python train.py --n_layer=11 --d_model=768 --n_head=8 --n_kv_head=4 --head_dim=96 --d_mlp=2048 --vocab_size=8192 --activation="swiglu" --norm="rmsnorm" --norm_place="pre" --norm_eps=1e-05 --positions="rope" --rope_base=10000.0 --rope_fraction=1.0 --qk_norm=true --attn_scale=0.102 --bias="none" --tie_embeddings=false --parallel_block=false --init="uniform" --init_std_qkv=0.0167 --init_std_o=0.0 --init_std_up=0.0167 --init_std_down=0.0 --optimizer="adamw" --lr=0.000441 --beta1=0.9 --beta2=0.99 --weight_decay=0.36 --lr_head=0.00473 --grad_clip=1.0 --warmup_steps=393 --schedule="wsd" --decay_fraction=0.823 --decay_shape="linear" --final_lr_fraction=0.0 --batch_tokens=[65536, 131072, 262144] --seq_len=1024 --doc_mask=true --train_tokens=1253000000 --steps=8868 --dataset="wikipedia_en"
Each number is 128 + 24 x the weight over its row's rms, rounded and kept within 0 to 255. Layers, rows and columns count from 0. Numbers have three digits each. The size before them is the row's rms in percent of the matrix's.

# layer 6 attention output, 768x768, rms 0.0212, rows 72-285, columns 64-127
096:094121117161156145171147073108132110148119135143113163141159102165141117120096117135136138118127143152157150095144094138096127108130169107133093118118139185137132118132166153118150142121150172
100:085137145184091140111156073150082059134125107118138110108090113092125101152113141160129094143161163145125197154082154116148123127108154089130154101131137175130169112114126161086068126114091149
092:119123141133201164137128104132082183155108132111118151104118124138158140160118121146147129147128158133170091137151169084146072117114106176104144130125138090114161135111121115118154128133126149
107:088121107163115113142117171148167138137168127185074091129129135124132111117181111100115065133159157126133076160151111096086148099117114132141092099124139124172129122132177152113162132139128134
112:124152133096105106124129106125136142133133150178123158132145113113138091111145084117084093108088082094148119141156139158095183147162145105088126147157094136126106132132116163132137127131096138
115:134108123134110152141170135107103151124091147109130124138093111118115118129151125127107131151132121129132125134126113140109125125083115115120135111118101156158127139139102125153131121131119110
100:121092158134125114093083112144133096118114139066150118151160138111113117166129181112118122147124141085119169121148083136148117145157092093081133087130132148119120120093138128132111169144134074
106:140134176140081147037135183111141113099111093130082124141139181103144133123111172123167115126128092101114152142158106121147090181117159137088161141140106113110122149094124154125129144106146124
100:121119135117143120133162132117171170055142137166109113108155137130136161121188108113127147109151125120130143104154105111080142153141103170116096155101149122126129126168139106146131120143108175
109:124180130105139134182165107123095136112182123148137071111140089141144106114102106110103141117122114135158084155126105125148142115103129163150100125138127141154124081129158151119115125113165104
115:101081172082158161110127128137099120112096109123139150095117106186172134130113152155133173091100108126122146107069152149110170102120095079138093118112087128124132094149181124134114177168082165
099:086121106110120134122139122154178162133108163179098153083096115134116087142123104136163146106154096115122158159072090134123090155123143150142091146153107110080097096142154154139127106140150162
104:153126134140126112134105113109122104092134134104120083160185159136150095138119115062138117115141166139133088180119095124142129065102101147145139097155122157128115123130157128119114119125108116
094:142119159154129114112175114101077102141109129114110135159155127093143164112124174144108139131151095158192119114164145156148147138188165144096137132133159152122190168112105188148114130075114122
086:176152166097112123141120136100063068136159148089159093093115110098148115114144137134120168132115139151136142142151084131129144127109144120139135108161137115152097146122126104142164118117124150
091:135075116125137116116140097110160128106123160126115134108124141154095129123173113133099136140110133110153107176199155123094103112124158159160139150123122145117103135106143113118147125106156092
088:116177110149157127111138152140153154145127169133118112123122116143156160081106137110121122129170126178110112098108161161105139094144106099170127116133117134132167178123143173134061109105121094
096:103091130178130097091137153101074157126128154102121127120117150130141121129155141129130129082161131123093107100131132138138130119141141105108140100133091132112089136162105131112127115139110101
107:130121147120104112148133117155100117157094090110150126089144152144157136104105072094120186172100110129157156140123153158148151168100152125111122167139125083090098208111165117101083175132126122
102:126121134124110135145104151133139118146116155100148104124140095157163089130113104126091117090119131101127140097116083103113176181156153150150134149101136097155168134136117107089149171172113120
096:101141130136114107138108145106129130128119144152104166135113151128144143152147140129124086133098146124143149105151109110101128153130145103090126118111152154127126111095144110123111095131127135
193:129095123136124146149097165113114117097117119090106158132172084131122111151103114093114100129106151147135149128110128137143123132136119129140118074162114160130110106119116123160088108105117092
102:112074160121155105107132105154156145090131119150133143127113113108128135145115134142147158105163130171155164125094103185131102139164138109140149127190138154115107160093158175125104179099165094
100:149121059121123146116175101144152127109161149145153095100137101104146115086134112077153100085169128158128124103130156193141144113189136176102116128131147114136145184129104173126158133149089127
094:120119095128132097102100161110093156098147139093174118109107125110119081168111126148087119122113152142103165102161145076138097089074102128115146147095172140164170156120087118107151090135161127
107:079103136130148089099087130084148140157139117100139110145088114110120102151154112151161135127142116143185112151140177124171118097131115144169128137121118152113165078094128156121143092089108116
095:138130121145136145105072127135158101153163138140112137111108127094101117135112129137110143140138137160109090071110153130156130072142116132111114138123163095137107133163133149103118115114116172
106:128154138153110157164114115132053152097132119132112123160148152160109131108128141124135099140075111164122123114123176138156114160130136158073198137160122099110169123114133128073104127088127148
093:117163140108159116113154117133163072100135090133144130175123140119096109157107114136160117132116139097122142088152163121127083122133105128120130158123130106143120139127145142120140131143144102
095:162108148137144071180181080124150103136106112110102123166153127114164081164100102125150109144124101119071142152111094139119124115107159120113114155150083124124125166141139106149154093137128162
095:150093129138119101129131116116116123136106112114130089129175142088130141100102117114105160110139111192143093118072182129129153108147127176061149122107105078107101163098149176098096148123081102
093:163146096116123097119111130144120144098139172119097128177116134153145147157160129121128111161120166170108149088156114095143112152131144150135154115101173161157211119130114104102085062102164129
097:098090118090177087070104146144145133118120118092147146093147087106115113145099127164139146140103165098093078124110134166129112119105168124120176105152109120070099137161085167138162100145112152
108:100164128092124147122134130129146093106156085156124136141161125085138122147141083115132095120135116180117164065112123150130150155133158051146088108118104150129108173153137164123110104096127123
102:121119105145121145071136099131126093151156113128142126087111125133121133089103140131094151100161140065124133174166166105133125134159118131188141142150153125117092141126159149106104098104183097
090:133162079197132189143102143160120158137131170135128138120173139124129092091127106125088104147144067179095126060103138185165089116143157089130161123150166133105152189140097145091103168096147134
096:122175146114129134103130126212152122106166058124096143145119131106149158136132134120149099104136140122092088101109110139147125137165131138134141120163168119090101144096128118132129122109135109
092:114149136117110115113102082128095085119120099103108125169074127115122124149145133164081118121097138098121149179094179111170080070111111106165144136124144189117156118140156167128115143108107152
110:109116122126139134057152128100120079142185100129133077057128114095099168105087138101118194160138112151129183153151132096150076149085126175101115139132180112099162168116131120094096111106149162
100:121138140148115120119091134099149142115128179121127127170164139108106147132160092132116109083157057124120138123146105141195115160140154137156183182166164133131153133113136158097125145160121097
092:157130115109092123132162141127156142098123182160131157104141173152170096174133178144111153126130149107114111127086116100080141166136107137110079092096105134126128111155132154147164138136130136
094:143119057136143127097127152121141189117088140151118159140125170108111124147127109143086085133159079126164121148102128145152138132144136179114138135123151147123104161138167154112093178138117140
108:147114089146180155106145134118117132162094158148146121090082119138192133113101073111140143095145129109125091141093113134105116120131093119112145101082090113119128092152168149118130157119117159
094:132093138184130123142120130115140101115140133118124136140124134157112135120133161100179129107124130119142124095132120122134123122152125144122160104130120107130127086110129104114140119150113149
109:164084157134111099120098159151090119098131088094106138153124107134105102171117144105127112147132136091121099111136095125148135151161105160129119093167140126124094098120133144108112129136102079
112:068105097150149119163113079135124092121105093101125115125117122147112103154101103150118117140154155145141121168184133125147077161136121116142166123145089165183142056126075149099155109149126138
098:114102163125154103143132151078137128121151092146127155162168145173124155131083132108122100125095121103127132114082084161116168186170138125109127127139128151082118148128108121151105167120129086
090:146123135114087121082136130150160148188151175141124130174144133085156175101125156107147105130119187127100098086105140137157095094140118122111151109084122114132138088138161143131095100165075161
105:123158117115128106112117179122132152123104153104151102140114140088151133182078097095140070130102122124088145157146136138184126148122145128121161146178129125094128136099081117128101082104137083
104:123140121143148144110151120076112153136122113140084103166156142133121142137160128118133098128116154141186120145138135114129101154125120122149116133098153125147116086141170117121159104100149111
101:121138124119134151140151135149146147142109131115140134115152127134108091108064132168078149123100164140185127116117145123059183136149151145132142091168099138113125081126113148170134162123107136
098:154133125140107124103124120099077150166117144097111133130142152108119125094124115123102158119136188169092123133117141118167151110109107159160151113100157121137191066113151156110139114108122135
094:123117111148112112137125121163134137142113176101146131139117124123125095138134111116170144112123124137134100144112157167124122105134124118155134113159104122107137123126138137149117136180109142
096:153117162095137090118098149130117123163180145146136118116086111111116101120157124148133114124143124102137127105166130131144134120135135121092100118128103101136101155132147132118147118094119116
097:141145096143100111145138111122117169202129129153119099139113118131169175080139130104111166164095100116138087131134109078057127109138069117133096117070129114156150113142113104152123123127102144
104:134136154093161152105136104130126121125099159123089111150173135123153133158138152111125149135093107061133099140127128089091132118096142153146103122125155100154094103119116112137172154126143103
090:146151179105068126102114156107106112106132140164098130089158160124142160151142169152121119119110122116135044134099102116106120121122109131194135106135130117117085133126157091140109103141111125
110:118162115124115100086103139137155107088122135107160148131114121128089100160119097130119140124129127111102120105138109145115126153128131108137089141122089148120118149132160118152149122125142153
103:138136115081118123126124094147102119167080124176116135147114125139135134108188100148102122076113138138104144128122147151151101120090165164101152152087107105142152161095154138142120149131132135
093:083076146123117167123104078106147138127100111142133147125144133149136116119115170106135121141094158115139143118151124162124140145121157142131146156110184177084132154109128151090089153133096152
098:128147098133141125153117082143145109176107093166105164104108112176140072108146092130120083167129118121158067118112113138147114117123167168146174128172140107153125159095160104129094196136155107
106:145166180102086182118154156187163113151167145144143117091141101103145097119157088132119102106084117125141112142148153116123120106155128141191164148168158135110138102143107115067117130098129147
099:117157139121089128087137114165118134148093129176127100104107158135129113138168087138112142131108135175105155097118099138125091164060114142154120145125166126168115158130117055127133132142157081
107:152106150084157112117103123103108089113095132139128090134109154173136141103133193089139151166119123142148109120163123131117076119163079143099130141132174112078116153130108141132114126105090143
097:135120143137151159113158120149117107094137117106113113145088114072096120135139142137125158097152149135134166104141137139100111101080117141142120141090142084129124122130107122097134129131131141
096:125145153134145093117145178135129110124093167123116120130069109092133130128134131117137185098143162115093146113127118107124130115136119130188112160102140115102156112142127107114140136154140127
097:146174127139138097175140131171129122111151123144122142156097170176136159080108117113125115117111171115131123130142144117161115103132121161132103155116164038129138157124116114122158111162147106
098:111104104128114138146115122122126171085102128140100132142123112135118125136106163144125175072146109157158166125144145102119097149114133151111108107141092126113134138114152165135127132129126139
101:128075121155104116218106157099085107157094177116112159121103157176137120112106148088112120179175123172080132114162130132117095123120154126153141148114095127103145114130114135122126132125112129
101:130184074067104110095096124130128139177104137133117133176165115104129124157134079108062151134076137101114134127171101136106104159175108178089148148103110160112120156116148122145106123124132072
103:120145092160135110140177114151110149089134125105173125106153110153164087147132109169156105094115128138183137104111129155090154145151155136118151119156124168099117134124126136150085148108122120
118:131136131106117111115116107138099115147146173125105100103100129103160123080175138146141180173143152153171171111115150102106109124131109139122089142094159117118142099148116133144143117143124182
097:158103147101115122140114141110145144121104144109145095060130098133145102113136072083106143118111125144099136119114148114149091105133127140106143114129115100114143176167087126152151114129136144
099:122120123142144112100135097101137142121134153138137106103178115115134165110136132122110144112145153147149116107119120143113134114114143131152126100123129134084100130141137151131116129113130141
092:135140138121095130106134113078128115127139125160146101102133134155152154156128163118109111131126095139135091112167143117145099157098120145105122110158164101157150093129135177125164144163103111
093:123148121140116119098088119120139179132103132148102137134119134126108123112121139136109118109072123133112136172131119095124143104109109141128125123101147126153085126102131068048149079136155137
091:117141150086137144138107129149165131172086151133100119130108149103108155106089115147155124143144115144104159112172115120154131125095140103158127147146158114132135142148133155097126139131101106
099:166122132157140139144082097112163153140199188114133131117156095114125158123124167164164105121104145114118149120115150115093146146134131134096111101140126114141176104119165144173165146117113135
103:099138110147144133127147130121158122134141154145164129144149145158163091116152137102130111162149135170116110131157124138116111131122138103121115125090146124121099100153165110087133125106128160
096:100119143149163149125104142082127146146077108130134178124136160131076118173097118183130154123123145121093123103166136100153121119102097121155081127140141126133096153133136113153175121146176126
095:104108119118153118111131113095083095125114145137149125098122142121151169098181130117113171139163165146125159169115133126110166083110183089147121144132153127172140117166109153152176133132150131
094:137106151096128161101114097134123149107110130091151115099110117097150124175147103140100143170127133101156107137092127157094097140200126132107146125170092114087062118132135137136085153116163163
092:087111070150143039087134111134121130113090134182148162160118167128105148161144147135167101082121145113149118154145144129147134123142178110152153125137150193108137096129101124109161162140111186
083:121132119139101179118163142156160115162121097179138155140142120109127120112082152161107135122131155122143132116155170150161150160158140153097115150161137109118130133106094114164108138105120152
095:114151106074112144127109126111114150114185127108163114081116120117130157115105111117126137132126137146162096138149177091115156090107062105123110062151094142128133130121101130139140094157112127
099:116120111115143156148105100125153132183125150118128143082100067162124124150134052142154141146091133075130104160131131081140085150158095132128138126124137103080137146108134141138125129126115122
103:141145130101142133137129110144106140104170124146150184130132151128124111133141122134158150078123132115116126135167139156151135110144082163141111192141134083166109137098143099148141129147136105
092:151135125146155104092176149134144165122122123179101137125193116155127135130115170094147168138170179122109070105144098151080129092139146120146129082132121172114084084162144089135151116097157128
092:106126127106132140133145122150140109139116131103141138084123089117123084119101130123133095140132121120095103162111148121140098096086098157117129126071166129123137105108116093171120152150091122
099:164174114150132097127107149107129130126089149188147151109077190157090109113124122163092127103136133115120122136157124098151116125137106129126088140099139109149148146134148144092117136124141104
090:178140127137136125133164164090170170129130137140118159143167192108128123159110086112084127108124115112146150151131153091142115131143100112122133145148110114132176116161160194111121147101140193
117:185163153068124136123136123153131070136139128131107124119150148130132122181106138134095133099107147138165138139132124160134111085145153106179120114143148138155150166136158121131139129139123138
091:097110140107115097128123129165112145122142122145120148108113130112122130131136074122121070070152108114097158091086130151142088176139131122136153108121071151109103159134128116163108131115091135
098:137157133106143136103137187146175173137093160167130117116110171138131137119146141148121115118113114068140144110123106107138124100140119140123116127157096100079123169116110100111092137126116149
099:118079149102127126090104136139124152106091136121122081137133114138178111126130080091145124140107136086078155132142137102106125122103123121132161137136132117123132120164158132084151126131149109
093:114157168094130168074141136107158164153124148135148094157102117118123182143123101103138123085124159147099113151176192076147134101123092128160137137108131108171149142112129119081135103116102150
112:108109096124169142114115083143151145126151133154118133106138114176141147090135130117131133119170141111128132157113145097114140167176114126078115087107126134149149071156138148153145150124113136
099:143110108144134143138126129118099097121139153126149125093167115126119100120154152170087136148108165130192146123075097106127123103114134133145173100102136115147146096107136141146123129122142084
110:146120127130098112130136129120097152130101126161082104122139154159111114104144140091113127137141169154118099123150148114102135080149097138128115080101113101098111119107113138159207089149087108
096:103088145081094125104155112108117105163082104133124117095103097111163045179173118129131124145169124101163121106182144138123147126155188106156062129118095121130116103120128143184167134135136165
094:139133130130128131137159141137170076158130092183133106114164122130127138046097160114145159098122095089108125127130116108147138098120120151099114098143122130136086110123141109141135144124147165
104:085096121113118138132102113111121164152128130152141130180181131132114159142185164113123090168134104092133146135136164112132127139169144089086135151092113138151108124146179140109111152106147087
112:132140131092124147122145119124112138144111130129130127124143139097146103133124079118097109142088190125102106110105154130135128139159095140112132094111073127101134133153125184129130104118122174
077:120159087147094087123106130117147122138153120094094147164131109112023065155135087097084122152116102112091127133119132121139090139159123149126181178181156124148144181089116082143137162130151133
103:185114151111091124097121157171125140087122118125122118092125128070141136129084142117113132111148125123152133112108097159114127085147069092139097136101101163151114163155169110162120093157126138
096:150140162139123141149133129085082160120124139128130130088166118176160156081129166130115127139102140183139137124123132199106174120138111146095129111110116193159139133135116128121059121144076093
093:118098100124122153142078158095168136141146139107167165118141165172127126154139125143140135137131127086117121089079140102145122120125111119151131114120108094157108112121128102138140144146166149
096:152123120124142119151149131127157142144119133140127155135105125131113144147130136171136161108146136137132162106179099129115116112116136139170140159196191145135141136122120142119129090150152176
086:149118159155119094114122123115136152115099086096130099087081141125081122099151124101125152103136100135132146086131127078094119131137086129105158146140137128114116099148138159121102143129163101
085:128143140168113129094106143136116127114163128130127122068132162119099120121107150168091204134106110116125147145135120115148123133090101113121148129150154110163107086138103078096136135100124175
107:116131141127134130126086124090142108146172125118158090122116094155138122145140087128141123151115124119152100112098132128141105127142098136142120134149123136127100151116113138142127160109101144
103:111114099106112117126125120142177126091058123128075152106154111093126107162105101098096083096145111104109170129171092113086099113146116092172142142150120112127135122133141143122094163102143126
103:085141142129089177107125121118124116128128109128133213097120150120099124131087181126130170147129127125143098113108164147129120119134114131144121116123113105095096147148138154187133142089095139
099:091182099170140096125184151114131152160146078149184164104129165099139108128182148143116103101114130196135112089100114129120130142123084127134145106088106197160132137159127146126085040108151092
105:125110132092111133119086145156123112089130118157120112157085183144108136135116121120115088080162121108087129083135103140155119093153139092147159151142144131101110154085157107123131166141067137
093:127128119106124112135107162106108177142090145140139131143123130097142119169149104160099136127165101104125173173114083151136116155131115121105092133128175110130141166158151129128198160138099134
120:124109109148108113148100147160091132117150144107116093191176161133207125125085157156135112106132166159140102126108149090152100090129137140097155156099178087149181127092097133068131097120091135
096:130130069134123130118187093135127154113156143190163132102138134071139157109106102118097132120140153127126161099123140150108150127131108130131134171109142139091123148106112131093151117122100171
092:182140089127123119134153118150132131089118131141154124162121125134133157123104131112099124127156154124138156158131146140110162175139152128093097137116108131146108101108125123178167110124145145
100:135150138108115175087137123124140151112110170141129161124087095098149191155137164106130138131077128135119173090139108146143141162158099090131102124181129138105083164151180110145104126140118189
100:156142143167076144134137165156139146134160148123129124128143151096112079162171139122092078166153114115135122155106131062184094116119097165180145161086189121129180124131138129076139169158113150
099:075157107133130135100150113128156106144107133138118148147151139165136130117140113094153152119113113099108178153146137174153121126150180150136141135118133134129155119125134166179119164152147141
096:094125129155180124093122117135111112112203145082160050138112093138135119108122142147147126128148135166142139156132125114107098127111159135120095154118134131186175129134144125132148107136173123
096:113144111127128123137091143116147143136144109120131134154122115164123130129137145161099135121135141167115138091127137130166094130087132128101148141137169159112185150151146153131067170099106122
120:119150106169103134114105117135121124146127113125114144166141107145147147124098174131119133165099141163107085060128116155087134128137142092120144096094152108100115124143148114076126136101129117
117:133142146107145141100121100134149123188179108098147105143121119116142109130097113097185147167119155163148131119160086128129117123078145120114113151134108086142159126124120156127134120097153118
116:137115104118156116098154128100121151123155137155158086082114109133135113106123111102131155129151148167139109154160141136158151133126138159155153112145143152123119141135125126093137102112094111
101:124072124157154076133104099106141108131093127134130124118101076174095126155124171140119154167135118116124133168143132168103125169148155150071158122110099134138131103098096130181112115093138114
099:144102074162150094145120127118126148154116150112117149121099089129092108125102134136122129163140121108134192154155115091160153147101116129123124118116150135158183120149142158111144160127110099
089:130139132124129151110145110155118130136114099116126144148122151097156113112116101127162096129131132098106115154105142138112155115066139127170119140104153085104093110137125092133118121158094123
099:102162116134122151107116164133129189115161148142129108125094131095127135132127128099098110099154111113127091129108146124124181122142133120158110107141097137105098133159128166163145144149124147
092:100140121169092085135105143155150103103124083154134123110088155112158161111054173135159136102124150154108150133118136137170154129113101123076114161141145084120137110128087164131142139116084111
095:084134108147143087106161111089132146139127096101106154164104143128163118102122137134192105101149156181132136122101150115115103129091117119132146129086101118135126159111165138124065126134144163
110:129126134112144084081124140113137148128157106132144136134125152116139148156111113110125158128157163116119112139160150123094154114090125151156117118137100090128119133149139089127114113109107112
101:118150148157118148107146178127120144151122117144143140117096175172130114157155160134131152152136148122142113139143174076109139097096092108138122116145110133132137097183126141157107092130107098
094:138163095144108122144147118138126098139122148136164116153108117112103131149139168120124123129095162134123130125170125138141142136111128146121176144110166145148147117118116094120126153112143112
097:132131130104125176170107144149142141161071095117119121136091119123120116128152125088129136158118108110118104132079140104144099163166126150109123147140111108110093145132153128119095145121137103
093:172124113145173114143170128140127123117165107083122119136151085101117117174114141129175121169119082120162143113135104109155109129144100178144158171137117137151143134119104169150104093139170089
097:131138152075149144106147196108169173137074163148107119142082122130198164113165120159132156098144175155141130079133153120135133126137124127150116119124143105142158125150101119130119074134108097
100:142135108147120122141117135129150113160117114136130151120141117114119169124131167109108086116122138132157130089080108141127123132138181119155178127138094169124098151122095131151073108112134135
103:112112117123170215129154117153098146074083140150119120158113117144158120143123124159194108116107132097114152077119117143112094130176119146155106130146137171134134104135131157160141123132173174
107:124117077138144146105137091165149126105133128151131154129162154138092102131102174103125141167148129097123117160155135111140114105129162138163140138123132135079128119139186151136135180135129115
100:137149134140104112152133120114093124099096122148128133139140128134107132183085152146097153104133142174118094131094123121130113151089144129136143094124143137143144121114091148126133106134129138
099:158130107055123154190140154127115116154150074078153115136120148109133119115120107117106155166096152170156142163112143078150166132103129138088120120168162119126156144114155132130135135111129120
098:187124188157100095124095114144137102121122135153078129125131118164108086158133154083101104139145123101100101163123129139070160139122174140121146126111090146142140155142153093146095167145163097
097:083107113139131100134106106141124142162090124104103111125123131137123126096122124133105144132151144108119113122104117104073082146139134112133148146155086115100134107167104141153135162151150171
098:158145121112146128090132167134132140095138106154174144092142150143132158099131159168083144122145159194093083135108101159168167088143142109139126077143145109173092096114133141128176118127097109
109:122131101105134148158130125132119147082087119127156136157130128125144170115178099136110130108122137142050115120076133169103116115105127086106143117149100127148103127153129094094122165097099102
102:121128123102115158091128144152153110165147105130110124136179120120097096108128080153115120155103113129133110121115137146145131153150138123154138123159127118069112151139146124122148147117138106
112:110089140148118115152112155146116097167136098134134152145148122187128129091163127094167150163123167172126099112135121138100158099136143111149104088145132104147103108096113138115152110138113137
104:129133139123126152142151113121171104172191136151129126121132144146112172099121134132106107137133120148190094121091129116132124111131131145118096108162107160098090111164120135112156143061112144
105:137123115112140156152125120169124188156091137175095123177144146089143154141117132115154087123134124116145148138187142153125143141122150167109110149140135094160112156117138141153145075119141095
093:129142108155105127132107103168144156128146123135101185195141128085101114143129124180122123121091123106147122159123117109132090107104158180108144135124174145133168123108163105115143196142164137
099:133110166137165069114118154101110082076141118115135087117145142119143107129129165127167142137108129131145174174150113106133091162111124163158133144144159091149114160095133140111125123132160171
096:169171096125108060092101136175121112125165107170110144163167153108120121163124115148141123119121136104106103113140125136135136160178103136101100066118106116148089084165132166141176142124102105
098:092110094101160118097118110124113153084166163111148135140164094114104145159120133150113115069158116159160142142125151115112141133095137117125111147156148086153128124105119108113155132133100153
092:150178089158125117095102144125137119140146128130115155117137147132104104139125090124052117154096129109107120117099113166102145124154130119113103106155095143105127121119134167168123133122116123
088:152134133115139163132145104125169115142153134131157127117118114153128121128137136098162094137082110124153138153111121119104143100125135128149103113152159129134125112147122142138148159137092170
095:173127122126145141087107124154197157127144157138137155142181135120119139148110146114140101063139153104137118122131126113150107155095126071107098075178131133076091139132126127119132139133085145
107:117127141134126166129098167119107167107148124095094104125153143112137149146095114126122119131094138128126115114100144100130118120154124148120130111122124138095146140117133132149112102126130130
091:129143153117099140129114120188140131133150135161091167119135110121113120098125134125110168138135126112126118144159105104178147149146113155076124136128132120141123087083109104125129129149137102
095:147115124153114110129127098121133136138141102131123122173151098130107133098135119086119133138112154146112150148190117128152167127107133113147107136128150146159152154127145147078155107112126090
094:113129145106093105174158152140091102139160080157125167163125115125119160138127185104142147151092117126148147103121185160133130134157138136117146131105095129130145098136155134128104146078098120
095:122168113122142142149157141123109149108185112147127154139109153163166117138127164139144121120146109138071157075138119140168127135107114159129125179091169130159145120139111091167147112135141089
106:115129123114148105156108144091121122094096142110121122157118127097125117124129127169120062097153129118113123134144109132105105121103138110151098150104140157119123137168134140134121105107167137
107:151138096103115104138114137112135142164190164102140123111164084055131140130133083113118151163128156124131134157153117183137148109140160130130128133144121099115132106168108145138155157144097165
077:179115146121088124122186127072125131124070105152067168133183135102137123154121099137083084113110127106106158136140107152118130136110131117101147120087118119114130103141087166158159131132120110
108:128121095092095148141131125150136073136072129127134102144100089099113178096100143092086111129143131124153153097118103134111159091092142132124095122108124085172085123152136057093123147174116125
097:154105127134167154127106127126163137127073123113103112114134099083148092139115123091162151204096117076129170150167088063164074162120146124137101171159170127080087091114134126134137130125176109
076:115112146128123114095159159142144145143155136133135108145127107111158118124153118096172149085115111130177115115160120160121139073133111185127167129112159160117120145157119086108124129124130098
102:138164132160106094132122147140166188110142114161092135212157139128123155110152145146118119132128117104114120151101170120134117077123144147141128130120153147113108111138147140103122100101111114
108:112132131118128146125130140100146145124124121139126152150124104136118126162117113143127136100106109114157188142116147159144149188144094121121134094166114113086117158125072155128121128156116140
097:123150144103137106141139140099137180143122139183135139156133139168148160116143157110131113105127111132163127158115135142107113132172121165121164158160094126116110127094135119160129092168116127
096:174184153150113092158133100136169123103127108152083148151135140103127094133138153115144118116128120159098124135157111095106134149126072122114107133119114091152138109128100131122145102131120138
095:101097123153167117078133104102124118101083124120125165081164102126150133171155134128146183124076121179132147113129100181152141107086138129159127091127134107142118172134164095123109110132094129
096:087139077121122097118088102119095074162132139103138090095095065167126119093137100156146128122167137161119181139117104124125103144148160147108149153108127127110174122178096124103144150123160121
111:167115139153115127156117103167114148162133147118115118157138126140083131154107128098131143129104095113157155145123141106122101120141129189117152152105114143182182131100105156161107120100120087
099:131097190129176113125128132118096120108150116114114118159146131110071073125145143131133143135116136122136144163102098141097147125107156121099083074105108109147051115142129102163160125142134114
086:116120105138113088123100136159164118107086121164127134100115124159148161117088160108121133130156113127112096123132097090128074083111109056100141081115127098146095088127107158122166154143091117
107:137118114180148117169140067140135122126140146150139122163143120100095108143133159120177135095149155108151135107122083139158104123099116146130133121102113122140149085135120108134089160153109108
090:106149134098092123145134109117133129126134106127178111102119109157066061081138145070104110097137145092125124155148144135126131093102137149153105124121100137086129137106128124145182139117104116
101:124128129139128121125149078092087154140104129155097116179159125161138135133129097091105134082151113158172090112159137113116107096134096125162104130109107146148156094190133185160137091169126131
084:139118173135095144130127118166173137125120126143105163097109119140151103138122150131181113131087147116111120130064104170158133172128154087105142082146104131136094118137106148142141152143089085
094:101121100151161191148109153127153143147096120168140132113117112129138173126058131146132120118127131117185100127149183126124102116159157105092111154123115103124104116113132152177136132104162154
099:149163135126120096148140133158160131172154181203154127090104174068166124141152123146119090090175138125132087134157148107125119116123131120159105114130133123149136097134135119129100100106152151
097:073120130104144128133090102145147128127152128120139136122100104103097106115115074149122119137134121128099156119124103123139108156092116155144102155109177137135141143126122113129156109159111147
105:113112133146143152121170141091126155120101122189139155140109178135087099140153137131115121138120134128114144099121155124084100159152107149078093116138100160060107160105142148148110142110148132
092:144111123137115120146137165150118150139121123139129122111156168134123132120111113104121128117131145179156132124162122153156147094137103130085101115121130110126107120156123104086106142146067100
096:086160162151109109127107094122135117110090115152096156086147149142121071140127101103078086136183115093117108124130123124088135125138130149106142103147114106138100146114135152132126123139115132
100:115162153144062122084160149144154133129146118152152124122179176114146106151123147128147116139131166108150080132133142113122103101094158105117113080108134108097110087157133123129100123131100189
094:137136133142150107157135121093146124132151096121118098104131130151169088147180098098143132129129108146132069109157131112118150124129147150150160122140156160133127161084113157100121143124149106
089:154127132130116146105118115134105145159110106139161124094112130122153147096134164117102119128159119174096126102138132158138108093168142116094161176155138128108122139113082165170099141132115165
092:148136142131180153123131088115095136095112152139107079108143132110179117157103151151121141143145096143116122139106140121098136120102143140106113143111139057123117133121149143096122124117050128
102:126087143124106100141128094161104067139154118074114117091099096140149121094132156138170154163180097107150118153151152131073114189153145116144089121161111145127123119136113143141123143109158131
093:152127129124147155119132151100153126085115146108105119108078120157127140085121170131140137154121106109134159179164093140161115164117149175116119137137167086127116140069083125118138119134102119
102:113147176139106107074112102137130118137157139108129108168158142121118097181160117128132137180138076115113130121116165095096141158118106143143144149121127181105156141146099108137069081109138139
101:169102130119128141173130136102093166111128142121128144125143099128129139192113154115140139137121150080155131133136105125123162196120191138155124115167124128153117140124127128145146150134164079
102:142125110106153121118114117125135140129093171115158158150137138131156149109106137162127179140073139167148086140182138124106139077109121138127107117121145185125123115168128118107114119105137145
112:130139124130116103098121105133112069126155074144118118104104107105130094116144109152101125108138182090105089106097156141075140108150128106125140060140107127099082122120154128133140141082087206
108:143128113134135137157119186135155137110126145137100130183111122147138172100119151091168107189101087150119158105105102132133077179182103151093133135124115131142099168119088118130074095117094087
109:118106095128120140095095126160094170170096148143126094108100108139135159089114131102122151117146178134131141118106117093118119055116124144147137139148138154162143099117147142133134126142132099
106:115121100162127150135162118122137073113078143142125164144110101123128118146121155124107125122120075100138159121118093122091163162176122173057151110157172120112117088170132109125150143125120106
106:145098134121122156133119179117131146116089166115092139127101125171149098133081151108130146130172134139133143116128123120161118145133093184129131131137126101121134093145098112130141149149101128
103:116145088142106131117141097150150127128154156133110155135175139127141149151108162120170107106147093095113109133142144091117089133164107155171187139105141109129160100121104112108143113127101131
089:135140105125149138101123143116153113143120140127130118142135133120126106127126114156155107107137142070128128141105107099120134118105126122144136098146107094143080126164150111121177142121138139
094:122126164075153163081142131092128120123112118099154093154092126097177103166163119137120107097089123134093130095146138143109096141119122106104128137068127135168135160117112101137096118133133136
102:093115150069170142143126153092149163093095089144106123194125140114147130180091075146158140114107143097115141116137132084172089138088124125140081145083150091141160138158141147175153158161139142
096:151137109123109125119115157145131175122161128135096149160170167084172130177111133125118112136131102129139092118104144114098138147149104135088104112100113110146109111138127142137138110096091082
107:094144146108167135160142109126133144145133114148123111134092139137151120135165086102155063097104118118138126108136118106127138152142177140095138149110172089110149154137108120144134124159146140
121:122156128108135135123099099115130125104123153177130139135092146124160138145150115167126091106125098064133158074143137129100149156162146122079079133105095091133110136158138131157144112161162136
095:117144103108134132164152072121160090183124096125153112173163129112124119125117155123166049125124120093134120148131153124142104129178108149114152154151141099078163135115099118105109150085113149
095:133105084127146121150127052123144146135083116139093191132107093166080118129081101093160082095173084102111137114142148122121123132107159129119131129137092143112121132113140126135125152114132084
105:134133162131120135126117116123128175119093158149135128145141151098149138132160129127115098111141147163117121090154112154157119119137083130102150124128091143112163149106118138128122116142132119
103:150128119145110120109110140107089145120162121088137116154133095143111143118144137122148100120137128094144149167137074118099109174156127119111150086145122178156094097114133117163117159119158148